{
  "n_layer": 12,
  "norm": "rmsnorm",
  "beta2": 0.99,
  "lr_head": 0.00747,
  "steps": 3364
}
Each number is 500 + 25 x the weight over the matrix's rms, rounded and kept within 0 to 999. Layers, rows and columns count from 0. Numbers have three digits each.

# gate: layer 9 MLP gate, 320x128, rms 0.141, rows 284-300, columns 0-127
# up: layer 9 MLP up, 320x128, rms 0.141, rows 284-299, columns 0-127
# down: layer 9 MLP down (transposed), 320x128, rms 0.132, rows 284-299, columns 0-127
gate284:517520504457508513521540475474489486514519503457519475541519504516523493511509558476482475497507500490520557487515482483547490527510496474441437492485468526499505515488480527518508533528512444508462455497497527553471490486520495485487503511503510459487497470487504471511499474455485452495483499510535493489523545516464529462454553489491491519543476499446508507497507496454507485493459
up284:487504489488494469525524534480502543483528497524515504506497477518439546516537503485448482503508479511502515512537513452535514540491468477481493504517477493521519507483448516562509521515537429506475498483483470505490514455503463517497547527474508495497498483479491496515467508509563492516516536501499500518482467508498490506463488498562486502488526519473541482469464505543495473500505
down284:478502500502507482489500507506495542479493485474505523461514501464448497491497533545523476499496539539510540490519504514522497520528507511485497530519512483488501450525477537477528527487487459566484507484474477492508498487460507474508498536523449489486515471460511470468495498458448497501478489514539520453565527511507510520523488491540521517510538500467539461498488515498532493516533
gate285:479487505493492538531492521512443503440469491512487500459527512493541536548521481478489480485488511493504463498470504509506497500538500492478528500523514482487500448500536470475446535474509499496486481445480513502483493523498508472461531540468493487497541481532525520467534477527536523497444472491505507488529459531511511485491498527481496512503479485507542504466433483515495519445504
up285:468510463501510493471511449486514539503504510500502520473491511535485486496476512508472502491516496476530559533485473490456575521479515504490487443520502552499433465464540489477517513490519496529507516461505492466493523484506480462463506523501485521520532555526477556486501512487486485489525517484490467489479482545493476482519499536466491527501496534474511553499459514497500508496510
down285:488493480451511521503476487526541463504503513539525528516511534511474432474513501498464492514498511504515526523479480512503518507498491499548508494516427485496466483494542498527497492474498481492532503481515472489492567514444489454446491477507510483557526485468513488484539519523533491541555518494507516527506480507525500532514504463504512479514487513504504500520493491487483498487505
gate286:534477506490488460509519489521494487484487460526531479483496535468490491489526558497507480489492477507510476491471494506533539454461462521540554501474488509481507465489527501481484540504507503419498471477510510514467537448536471532446487490503518531484506493470473519508471504514492485519517507488456453500518539511483502491515493445476527497512506533503476574497513526508508450516553
up286:515489505485489567506499468515494495441487547554497467493484462479531491519526467511488487417509496467504443502495477472479483484551532499502446508475497447489537494478475501481518523488487479503505510541502502480463489501481522485513482469472517522487538517539492497495501521521494494477468512482485519499513437493501489487527495487500497452521496503510494454490504494468503540478486
down286:475509503473474506539506520517513492498513507499468507505484496517524472481493511518547484510487507526517509460489526519523477508470509465444510497523498519533510450511466464501505485501473518516496471565475492554464489536452453488508514500527509500491550521471506476527534519474511479536489544535481527497480502454479525507487495558507520477483517492462568498514525478499517518471470
gate287:511496522438475536447514508523473460449505479508537476493506516474507523513542505490536480498489494505488535496485478515482494485475499508537525557524510485518536495499533493509478529540507488499492506481500511450475496482494522474492492496493492484538496481476541504536459506526473499514515505482482513482525469478480520498492527471544524513543510483491511498525499482501494503501490
up287:506508479515499475494499488508503555499492492496503495475524501495456505521506516518508517503516476526496450524512484499510535489501517469531504468491492523535508478507510500483543482454491513482465480542492475467540482473471526514512470492508483532505526518510512490477535495485534488510485524514516505458517517516528506495487509500501478499485503441506462486482480495480518506530557
down287:499519503544556512521507507525492525467482495464459485524490477485498557480544513508499518499480502515494444491530499503513503487504492475475486456499512523490515462500485487466512482510516490523468500495523518476506484517446492517499494499494483456471482504516489513518518471478514528525511512495503545522510497465521510460512489517478484480502485525479461503497537513523497533511503
gate288:531546456493560491546488502546481477489448513515523486484510525515496515475488518447474531504562501501433477507477520475567506518518476484513496510489495521494485484487543495516484503494482514511522512493470482502475488464519494545505534514501468483499533498528482484463483482531489514485455480514487473509482473505490517487525519486495471446512518486495522476506505504518474475556521
up288:505478465517516498528505519532465495477427515511478471502506549505493521491524458516514515479520496539521462503522481516551517497510464516523513479505509503543489485509540516519514497478441505474483480505546481526535520523523503540544490512439501526540488510492486494486492507511483471497500512483500456455520513503495508528499484453530511500504520535539473495526492509505464445462496
down288:498475484531479483469495518487550502488501535497511491464512514486507515508504482521515487512461469473520513485536504493495455495542487527519521481490532494519496481461481463489452481515519504514490471470495515476474485479421502513529505455537500470506478474497507493478481546511558508501550522509475518448475486491533544502481494486534507494504521475500479485486479493481515496507494
gate289:520500498456490511526496501525481513501486475469488435539527487498497446493473512500487482539479537486526487473525519515483504476524412533470514496518453472460516545496516543520474460494502500538542479458500477497483485527536474504510483508516469499473528506497508522509526517509534486495515502456524502519521471488478466475551477550506500479472517479504530519480513517517508507516488
up289:505518508542546516520521543478537525441512550450520533531485470501470511485543489468508482464525520504532517543442482468489517496474513479505511487470537489522501496502471488459525502508465503490479484565506528481487514492565518519490506510479488513531534524517486497471454486491495539492498465504437528512501527561539458489464486489490475502488476490506488499512495505510557520488462
down289:505477517503529528494502522510510512489496482503502518459469534516543502469474521538456510496536551510540539471514498506499478517484519495444461550499496573519445478476509492478526528478517467492507515487492484493482508500402517485509518520516465487478481507469480496487488494524512486494500544511508528508479460456501471541519528499495468476484470555537552558476527519497459503543497
gate290:467508496480487478502535505466506491503490445509533531492549492522517474504525499501532522518520517515506470514491499492540510480457531471516505524433509508482465496478478476456453457495506500468511512492461526470498529465475511472526492528500501513488515460490488488511487503502469509518490508500495457476489510498499477497469449507519519422518483486512467505507472491502535499496510
up290:513545468477476478520514520508476497527490454505544518501497549488493526483486518475518481469507491483505513472495526509525487528503496520518454521488458434482526489530508494480517496474528541531501534503520521470489478513496480483505489502545527498514506509512499472475461458499551488530507478495520473519516479499558444506526518489489538501498519474529496458494514516458470489491514
down290:481488462496566481538515495513486519512501481484518549498483512508497475497481508542535510472469483452518435519478527484543503500480477468474505498482479545526482513531498467463531542527524500524472510506505505500493504505443509443490489493493506495537528490526472520524507523481462499519512479478519513454509497529507473499495531487485489527529491479483464522529496513515535523490499
gate291:489538529468518495508501503496507549519506514477475464519505525544564478532439483495521481468476495517486528455489535475518520476527446506482480470530484478515501501429496527483530531461536498458505468492523444481489517515545499520536456502491464495487519512468473531544506534514525463511503448499480487470461538517508503482466563499502533544462521496478493494500497471493503552493500
up291:459521488499490560457471513474490485486500491503477504519480561447548474508545483500495527502503534521519503518460508506475501439510487466506488493500537527451509502484511493485484525499455458515517521487529473465538467534436519503516510507534484480519475483473502452475465469502508531508531446501497533463448497526506513506486479497509523506507490456533483574513512516492510494494480
down291:518516526491510541539501504474534544494440533464520494491529499533528495507502496489527491459495493487531520483534469452434521478510451486480537512494487487455530488495536486478482490546514489494530505542504469538460524528511489505490515502554515495511509481479522471506494514478446492504471482495531509492500490485462493510526512541552510507517499504504504517478557474510538430508478
gate292:475476503502486494497535451476474498506517556497517451509535520545494508470514507468455490471540469476538454513497529471483474521476502535507469501486522492507531458519482566475496498511493478537517522496533526482540436484544507463510509471478520546531503496490531502487488490472471508486461515500558509520468479468510529495504479502468511496497485510521468539531509509492481455480501
up292:461517508494457474489501469479492506465520495495529486533498475471525512511505513497457483486488516513511468475549467486513530535536537501515519497447474558464504527502512439515520464528504480494519496528530502489492513561492483525498514477515572480454512440491508500516521477497517512480553533530509509465485491492530469500476489479475475523516532488439485503492524464518498482463498
down292:490472517511557512541505500475480509493487541486518526487453494510503573471488507475472484518488475487491489498489530465499499529503496516511499531505483499526472488487518504520488503515503515451485534532513514535485519478467495460538490493533484503530518476491516468456491548493533520474451490520498497521519494470519490540516509477506532438480486501531478458510522481502506480468508
gate293:437521470484522523524485504459477541523518461489505508482510479496511510516469509482497534544487500527473521514507484528470531462493493498478522520503505486486526475465521486512510510519489496508546504509515502474501498484458470507480473515512472482493535494520423484480527521533465494517518488497482549511512547495491547509530528498540507527494507499495532485494435475534498511463501
up293:465493486448523494504515528522473501513456525519530523457465497503543483486450519509505554480519532479515449493499499522535471494510482507525512490464444536492504504494491493495547515475503520496502492504479511530537520478511456504500492499537554500491500503521456506483451549475460488536456501532512519501510517500485515521524494531512526469472501475518523479498483483500489514476515
down293:506504490508564511506517529490529514520468517479500503525493484491479457486488528491530505519479522500438496545495500489464519450486535504477490517475485480485504564554505533505497461516514519465547530536485522512502511490564496476426504507488517481478475495490507533496480497507509527503498524474490485459474449495497534485530503444507534521480522477545526514524529516530479535487482
gate294:504483448504543497520466495492515504461477466453516504494536482532524486524529471477448489493503495545512490462504507511503516536537523499480477498544475534513514491520504498502485518521484516490533500487552510470509480511529462529542527530509493497491534507486501522487495506468487457451507523496471509528531466487516485472468479482492522500487516458468509493499503510542471523484467
up294:522466496553495519543505490499556520501500517467544500476554471493556468508513522474455537500475453541477523522513438494506556503489496527491514522548487512544562497523488506494510494479491512558489511499542543501508489517483461501498487509487473508495476482508488499438531458464518449481523526476509529517514515491503510479484467507514521493504499465482506487492520541520489452484566
down294:518534517467531486513449472517479491520460478466545542465474413533475540486462500532533514511480492463493475482479506518477504502472509500534491533508537479497542495512480462462505496534464496518507484434513496529456527497514516501510491538494504505515475523533508475485515495457463552515480522508524480535573473507486488485502509500529497503543511510513454490517494499478495567516507
gate295:497571502495488497518524501462534525528502507505529489502427505527514498522530536507503567487504486541493477447457448521519493534550489523506474526568522492528543490484519489493482479526465524490530494514515494497458500482524508483472560481521478485490487510497532484517514498502445477475548524487513516504514505501536474531525491453470526486495534462527482521533520508483478534524519
up295:490470491515493485488542519522507491489446471494467519536522527572503503514524485517566488500517473513456478472503501458519520532500527509504517527494494488475500486507529520498474525474491534496534495508498489489503497521511463510534530483544494508575484542528505511488539508488485518552496505529475505454481493516477492458520521516488521496457463542506513480460510493474477492476489
down295:492520504484500499517504504504501484535506508446477490533465496481496540550497494485499557500504490486495509473463488457482491519481532514522499489509510527559578471479474517482537487519495512514517512477471506518501496508507476539496504498459532474538489515487533498496494507457472463504502493494506505496547467474500499499511477466508556539478482470524463480510475509503484537507506
gate296:498479483466513510504504497535485481488481530474491483497505490482521485499514487439499490528480483551489527457472516508537489486479518476489501539500541473483511533504502492488500458519531518525522501473545535498498509482493545515521460478513534509535459503465528514472497532515499466529459487488469481497524509471459505474520523529515514487484514540527482466520529490502458521496469
up296:471521501486490508529507506489507458556531506520494499471501475484499485512524470479500474517488496463486548509427479502504450525465485491495514460440531508489488473532462489489487485518485470488502497503511489491501461519536460497460493527493507515491461475499496482453486501488525497505532505468556452522464534450493493518495487484522481511472516548541497514479513492560482456474542
down296:534509452524485498523510496507463522504521510477483496507532484470491546501479504477481470461509506477522480496480524529524529477547503462568472515515510495496507456528537462465469482479489476486537502487514505517504539517545467538539520504526531539505518532543551471512484483539494499504531497481505489492462468500486479509492471543500519485515498533457478489522496558515526572504511
gate297:517492495480488499502463529507484451522515521488451524512490538503494483500560480539521487500487489495544516497499514536536489508455497470494490511494476458487534520537523478492508484502496500526473467474494505517447491522525513519553497497472488560499556492501521482488517500466538494538509504484452523492487492456437489525529519537488502508479466489490502465506493537491495532510526
up297:512475560540425516490492521493488491536495504507446508508517538493492501528455468436521458493508477509514506536462496503559486502521505477493508496534525493511490523509498527467483478498497484522471483547509501515500471510477537490484514513503515472499542482512484501511532494492478478494488493482524474500511526498498524502530504514520501486495488514441537499473459499518519526476480
down297:517503498530477516513517502514496481507483508557519546515490509508473514430512500484457504501537482477525463476498482501473493503493482520469467510495487456521486505519530489489457511511520526530552485502513509479499483487478477470458486521538501521487489513521548519543459485527511499505533461487548487520559474514482517502468480482500551521515502505497507531515490541513522518495481
gate298:490504508509456512524495512480494496508521556478510518495486505558498493488447500516570533486495472496515552529519506485512512486514518488514518506512518498474483477477515542500483499520507507507485494523471522504471497497532504510455497501545529510497498494515529494501459500523502535528512527452525476473525496465535493491551518527521510492528449541500540463470490473493518477517433
up298:552468517506510516527484496515452517487505470539490541493532493480482520471492536469537472511500488508530487524478538480514477462504476520490495475524522520494519519482523451511456498550466464482504512479466495453486503503501443504499471500525563500501481503491506505487496511472510486483468530527503502495533484527519494487520463503431521492535485515536512501502519491530494469488523
down298:526480501516541516480477532522544508462471476465451453537528477487491520489471498535497464487496482495523477486452510524515499517472505506495491515513481487502487500497488487551456502502549501491486498532487510511524498540446498502455479542479483486488492499479497493463494492507515522504521489495474493489480504527457482533450548520483533521477505499462507494528541564513544507506533
gate299:497504486489545445499460496476541487539484463538508487470460529496538478485525510546528505527475460418535503504499460512486557523518504509486504483535489528447454511517526471540548518501466498500503485494513480565491491494520492508506480491440527525500487531530517475532495528536480538465546506498497507463445528515526522490512489532501469472489502480474511494515456499499522483544488
up299:493505460471487553481497506542526526534481515489510490527487501513471463434510521510488514483513467519502503511522491546490542486515542551486491531473478528515518491553499564504456491487453518538474496539485465469486506494523475521534453515479481470476492490477541525514484497507492465512473483513488546473529460512491537550494455548497497471512474495485500461451494502508516486468528
down299:510531504484518539479493478503566479481490457505518507481499482481497500480506500521489511499509505504528480481509537542502470488528517523474517464476495527466477506523560525506440478486497482506517485504496507465448495496468487467471487527490511551467503471515488466482480480552513544478453494508542486498460531495537543539469475528531478547519529507481475481492486514504490462504500
gate300:490508541500543487491510544480475543492504487480486502464528491489509515521476492514492480496519491503487524497512511500539487534531496463505481489486496492499519523503471560477501501474538526529527511462493502512497474487484534535502510531444461492463519507492485506467515498545523482533490534512490506497500477508561495481503512518509480557507492506483481517528447517466483530535494